Weights of a small transformer language model: MLP 256 SwiGLU, biases on query, key and value.
Each number is 128 + 24 x the weight over the matrix's rms, rounded and kept within 0 to 255. Layers, rows and columns count from 0. Numbers have three digits each.

# layer 5 MLP down (transposed), 256x64, rms 0.237, rows 153-216, columns 0-31
134122095110133139147152103117113169127119134128118106170136182099122144117146130113110140129100
110136098134123159074133119161136148151080154157100124122167117135113161129100169174104106110074
121095124151164083145103132133124124095119150100139136155127117137139139123109126098128143133133
134128110105100133159166130148125146138138105115121147133134142136160116125150111085122142095097
130116141156156137101104140136171158122133124074134132125167129122124121165145141096129147140145
123125121136170083101134119116126110135096136168114163135130104130059108136092120146114089125122
100151158088163101162134140159130101113136145178117091143107139109139182114119071085113097140157
150086095094128172153118116122137134109118100142103081162181148056103128073087098100085088122131
121125150152118129130127107159140150176112128143129115088147098125116123100186139134112145148097
146116098155095127139127111112101136077077126095085168125141086176114152076137152137116138148097
139122140149115132121144162123069127088151166100100138159075170083112133159191143109149121122128
114114156145134150128131093150152125112132092140122128119107111100133097101117121122108109126151
136147151139125167121099114149126067140131133121141123099121089100131158119202090147111174117142
162063123092152182123121144148107096069144150096137107157100168102124112143189127101093102076117
130159086110092143145105093139073138103118148143101116150093148126095123134144138126147145172111
113145148117126118137139125142149121167134126156140135103128117083119090110162117124136126092140
120112152129116151063114154168116126140054115102081122107139121119086147085169135153130205103150
126136132127122078097124106150110141158111111134112118152077151135137142094135174107143157142138
129134141148146089195142071111140148121112147140125138109078101113144088137094165092153094120105
088110088140124150182148105127119136151108173113140150116102142111149129132127174104146102129101
136125117128190091080122161181159114142156169124139117168161136107150118096114112111137146124081
136136121116099150126123090134108159114142102098107128144080174097120140093085133106150116148114
131120099119108118116139158165131150194171133130067154109171108130136122125156152163121178153135
159092143140134100123139153095098077101170118121173088146072133146162095160157130109132087108129
132104083127124132114151128160114155107175107157119131160132146105134136104129110102136101157107
127134039128166127174183132081147155111149139154155143115140087185139094149126145110177098158097
114134136127123117134166141127123120117119116149158142128129115116139120128130122114133140127130
142120133142097119092162128117121131125072114126124085141175127142137149087123130112150158152144
125130133126129112144139168092138177188132156099084150127174115144169129102113124133155163091137
087133133142133119146130141092137137146131100122112146123135173161158107140173118113105135096106
150127145130128104154166127137125106131117107123143112172134084163125120084117150122138092096104
105139121145126120078126110159115125118139145113134124130118153130129164138099125096150114120169
139129164169088149190189096134142120117098078120118124150124131175121175150126159095113149121128
103154136124167128152158118126155130140120133126095127117127135119161099093160116147120192079092
110118158119154148126138177112145097186106163151101150119104176119108128130120139156108135106111
126120119138150103107144128140170156105095135144125104140188154172096168111098133109144149160145
147171160146091114124116177126130139124146142151090125155128122131121104121193123102128155130116
116124107132139140126100134116164133096137123099131102125136129102156105111078121124140118139109
108134135123126134146093161162086149108157132128172184116140166142100167113144134137101127082147
126126124131098143160112097123156154118128101142092152140148095142130143085144087070093126143096
124150085112136110157139111151140121109150114106108114107108138119128108127087152117152118137129
124085138122131096124121135111163150112145146132136138129134151138135130135080119092141110151124
065102088086122144195111100089154149133106109139131144132093091134143150122115176158108149126134
155145159120055130084083153162145122138144137156114130140112172130175131110100143179090151146114
181069118101155112137128231132084140167156152145101126101165060163133102092128144129116094123110
123080135094130141141116121125139111140177155151098153157104109098172129121087153074144067066092
131091114149131147160099161092151143108149135107129111166150116116157106100143108115095133110104
112098127101173090133138159107110134111151117146153114146115122165140092131152128112209133169160
155144095151165178150108197109152100161166127138114133100101110118148080087109133135126143104128
157145113145129115098123087117136137127131110122121121139135207103092087136097133110135119115128
103113141109126121098153137093097134137117121147117142097144142124091135138129128142139136147163
148116174142107141133112165125115090080132089125155131103144096154138179166137127139100144087139
145089116162131086128139155156088119121157163139168160093140133153113121118131140152116118139140
150111113119128097128141100151120108059148149083142120123134130118115123156133155124118128109139
111133119114124132126110152146079112150118166101147158130130162094135129104142138156121159119184
117136104137171078103121127092152088114134137109113126139153105150120141138140111138134162120149
123140164167116134110131129111089151129144146094111120162130146120144109118105146094131153133101
115140129114160091082134144098106150138135102133119130088149125147134121161132107182112111095121
092139150132115126109109171126158108143157075117121130132153132138119090136118118151103145096134
106106140123126096095113134116170155105112134152112144128116118135127140125112113106129161147124
141137107141144131146133185173139105131121156121184126133139131132124103123151101130105139125164
123150141114133161126131124125142124103133140130144134114169164118123144089116087125116137149174
139122091127124151119089140115083133167133128111097148125081139102124105093146120172093121154110
102111169125142150152159074116157125169126071071175110078170176131081114096102111159147161100174
# layer 5 MLP gate, 256x64, rms 0.527, rows 154-217, columns 0-31
122097094113196142116173111158114150105142102098132136121085119119187133091127144124173088178110
100128147123163142156098122105101112107154111092112113118140129129138100117145088158127130132141
117166143169129138111144122147128117151157141160177117122146151173177082114125132095117094141120
142093155154101087157122135161135158140130133113118104150109136120122153124096118115124119154155
151134103140135085116160134147126092123118120142131090143151145083092143117121114124091137162110
066116089115112142139125100126092145106133157118137124135138150127141098145142140126099121160066
152104102153111137145116130147132146139075165155096131143120141094137134135061157150166145096097
128107130116154128092094127119162129123129149102133118137099179116130109120119136174089153122097
106155117139100118150113057157138111112118147084103115152133095112125100117152104100117102108106
120100113116123150142126173108119139121149126084142087130139103166095117082113131082143120123126
096123126099116126135116154124127138098129146096128153089146146126151133149124141116120104115141
149070103120148116132096169136121139091107138147092163146138127137145137117121138150139094112192
141129135128165116121085134183156057092126082151108124106126159126140109088133129189100085115096
133133096123102095159159138121118114156095106156148127120147149119140084189111150095114128185140
109110122140151129134084111086144137095134138107129112102141097158152145145085137122139148149135
133156107168108165081109158157115144115118124099125159118130114079140130192131159135081139146114
120076128152178125150129101104126096094142125123123103142133105102160079132156127166109120071127
117138114172177137125081142143101131114103127069110117116140146117147147106114099104122169124134
153096124122138119104124133118174133146111142123121157154159114125118119109155138141123117083112
090104119111112145155118093107097125106120159135103108139154164122068130143124155113134110139154
180121115138135133119107117127164088132123134161157088159133124164127136159129148103126097134104
121130126125117125101117162111219102120192122136118110151101156118127150125087124129103098146148
132131150140097135101117111127112094084155119185148088139131141133077131063101097128120203145148
130140150150114137140137116135152151097107127153173105086118106173134100106060096118149152127148
116065092132161120163134160115162125157143074076116135176127128136157070127099159139151134140127
152120138119094127162113115133118133129150103158116147108171132134127105110146109151094119079124
122125129138142107117172126074138119148135185095098151131160108070156124066085150117121118126131
109141152137128162123150147148162137147141112134094134165162107116140157134087133091168104103126
131133166188125115101111109071144095163116140088103109121126188130150119098127126119155110081166
108130106151127113120131144129091177104130188163133128100096129115160128117143095154112131152133
124175106124133148114119124142126124102094119134123096114120137159128137135146106134162127137176
120168140085100181088092152109125153109124136104159125157085082082136153115120071115193138121127
147093142158125152113158133149104120099122133137136123099106095126139144153139135121140114127137
112153110145150089131136128114126155115169090160144079124126121144128092087103123118139082137121
135136122150119108131096111114159158139145117170090105120139142123113100133130117120121145112104
155146110126109139157149157144096111123124163131111128115115124116132152121150115130136108156143
119115130139092125159108161116123110105150134136137131107121137105175142126149129121119118116173
126105096145088101100123190127109122146116117154072128090158120166118097108112129115156132143129
159099144086119141130106147165186161095145109129162139118163097137150138125105116115116104118123
113135126104144147110121102137113132116127101150120131132131137130123110117132146117135108141119
095112140138141107116162105120130134163101114109108136117064174165145140130143139147118101145136
102114097106118121101139141137161116129090098145135130085156090148115135103137156105144110104208
088114159118135174130160135119147120126124154131110154140147078144149127093133115148130130136128
134115139141106135123123088165135142088126139136138131148124123131150151151128103153143114151093
095148126083120124132147152130158149144113168139101124162125077081104112070118068121152107103131
153148102156150108116109145129140136155134150124129114168107108124124142109125154167111122120098
144085148155104127135130128125138098120147134162127074100121150124153124120142108130123078130095
111129123166114161157143148146122120079080156167142186146147109132122101138148108129074130143096
113102118156134126110095111061112139090144117112072148138163133129112113112134151081078086131119
145142083094143116101105096075138149097151166119148131134123128139134126124118162151151129114147
169165116047111126102147127106127147123157118091101140129123189125101079118122138073162106126091
145144126120136148145149137114086120093092151148128080142134114138131127123088133143133086127143
178117128103151130153148175107104134104129121124132157117099112130119086151112148127125132123127
115150107121185126159156184103143132105113074143095149123167159120101140106098120144118143153100
129144136094124108071129143129102094096128114093166058147134100135131092093116130143145119132157
114141103110119088125111144148106117102142144124151157128152123128115114116119132115128148198106
148133142118093132099109173102129108154113175115132090136159179139160145135112114159137184105122
127112139149150167119149160102091142107113142132129123080101160140160115121163112110120167143173
120106129105159150161118110117111107114135129128139124112113119141166125135124147132129121143126
121125124141127080111144125148112116092082131148135120157100130133110161120149139104089084141170
148099144118150118175134113159138123139117133134156129133127124159115121148115164134124123088136
145097098125131147127165120102159121091122133128115107125143131105128119169172135146094132117112
136134112117121165149152144089123117096153122115117131171131190106157157101095150109189144112113
104127119081112072137105157170158155123160125133140121116099147127133100122123078121133160137146
# layer 5 MLP up, 256x64, rms 0.483, rows 154-217, columns 0-31
103134055146116143128123109087171147119162145130140134121105149095132138107141123137099134093123
114099148132118114136142127136146126141134125151140106144125108077151153154121139146125170101122
115132105153132171157099089097149174162092113173144168126143128137101127107129096105132120140176
111140073114126155107109119118138118138113131126123141110139133119137130113148169085109164113139
136117118154111151176111142152162120138137123133131139185101141162149135083119104093108103172116
102105112135079123110190131130138140099096147154146086127130138141136112106111102121100112131110
140166141160153139098107074132134141105155053161108100150152125068122127147113132108149113114148
151118119113127180138123172126126127080120157169112117166108114096142140111128114129123133119167
140175127148130100152178136110150132097122114109139170085127132121113144110182113143130102151137
131147100140164166165104091117094149115131115085121143133065171093148142156137154095157089101145
133129130114143140100096163126143118145084141111132099143185153155117154142136125106155140094127
134162110102161126062140091078093161162104107112117172115100131127141108136176162135144161135124
113088146211115140118119120126169109132132104103115100138090151172089122149127176194070191154122
115174146116141110121116204125110130136116109125127160118107152110121095158105111140146147165116
136132094097116145151085116147116155156153137112150151133122144105099141138140165135129123159114
111104098124140120163145098144111134162138150106167130180136128109172128096155158161133148145110
187100138136163081111139129097142135106156111153106102098154113139143117117090067188131101172111
149152107076146118110094116138067136122106120126140114100085117161134108156124129188165137153136
122136124160125138173178136143097137120101165143092145108142153129139116170147115124146120125150
133157117139078145107130084115155096158140115110145134118121099165135175085103140143107142163126
148189101113135139148166117101180156145116072147170144124146110128154122134125139133104125165096
093125111095159112133172116110089171116138105084110103129110111152104113137116156145139087123117
113133107101128162094144111158164142126104130118070109120081148097104125128112111131130123118146
154163114188132116124100127120105136084107102151138122114136135149148141089156182121115126096142
064139148124128087097057144132102125112129118119122105059079085158125105177138108140164125139116
155102146148131137145089095155161164155110152097101126131145136133120140156137151121147126132125
100120119108116168143134064102102134119109144105136140140090158135125112137091122148157125147081
118118071143163126082094098091121147121122122126120129125059104128128150154107099106140164172120
118124109162101121109117103160123128135150109113151095135123101080120093111103088123109141113104
122131110112095149106133116136086142162095111159125149103083134131111132148163150111107186143161
141155169124152119135121086129134105092133092150128144144160122126155130120158102150108123151118
117111100095112107121106119093137135164114153127137172154133145111147128113133134106096110203106
140132132119120133131115136113133138119103092065130146125119143087134145162107085116154110123131
124157120153094090131123086151155093112122102129120112160173133156124140119113133126133126147156
127099121140094082093133140155172087145143160153080148193138157088085106159146105140158098102127
115156127105138121138145138094189163107132131100112135154124111127179148150131116118160150162122
140149159117158131120140125135133143146142111134153132165135127103129107126151142133136171131120
138138109121161128158119086115139107117146101104143134142152153132100154145151134110111099148126
124102123134156119133148125071120105162163152133122169087094129131131057111133123139161120111136
122125115127116119134120131112111114114125126114145111104119102111123084082119115161104109156130
125134134102137140162100114131151132141093103115123117127140149116127150176135124088093139123134
126084160141075116113164107137120146172122142129154155113134134123107113126127126115117120107139
116112144120111144135150113169129145119125130122143120138115137123136164142148084119110139136088
121120170138130090123171104087070112116080130140164118079123123169127100137068149095147161137192
108098153140090096154131143077138165148124137095127167152128094073111143126119129099148146138104
153118112144182132101115150147134168132139113148135141157108138146121110124131095085098140141154
113096137158093121119114157141126204139139097127113149141144108090145133147136096130119149116152
138119072154135188170091156119134112131138131085158113080075110169184152158135120151147085108097
129122172147093137134127147096119130139134100121090102094145138089190109160105144167126124107108
122131113152135128145134162137113159130117131134111113135099124138099179132146130101101111116106
136115120150107157101089174142160138120147113126128102204102098161087151126120165098165072132161
104127150161114131126104144116140143130120131140177099172114146138124132104100150079143109142160
129148136125136142151191133098158114150160102175143120146125098121137096093117152155144100158110
126150132119101165136141116112115104152137111122109135132143142169107128170068161131128148120099
175109136150137122154129136179124158113159144123141090115146113137178150117096140126101104107111
124110080102149088129143105135125140137092098157143125120150131133110161157130117169141122160090
122140101115085162154126121177140100129152132126142141141088146110131141136087160096147169084116
155109115116138118091165141132135097166131109118144091183171076101114140137129154144155104125105
105137137107108116150123157133141157147128138134135134158166137130130169152111139136129143122152
090125084119105141144102132099113153105121128109131177079114115161126111128173142114156127142125
104164135118118111117123118135137124112129114119086124111119132099113164124132195119130118092126
161115147105114166130099152101129137122145177095100121160151144137118147114134111130130104146116
090117164090101201129129131090142141118091157114130114160153151144149161165098103176137148132161
185163140094155139148147129108141114141113168160126128095153122108109103071123142117140126126160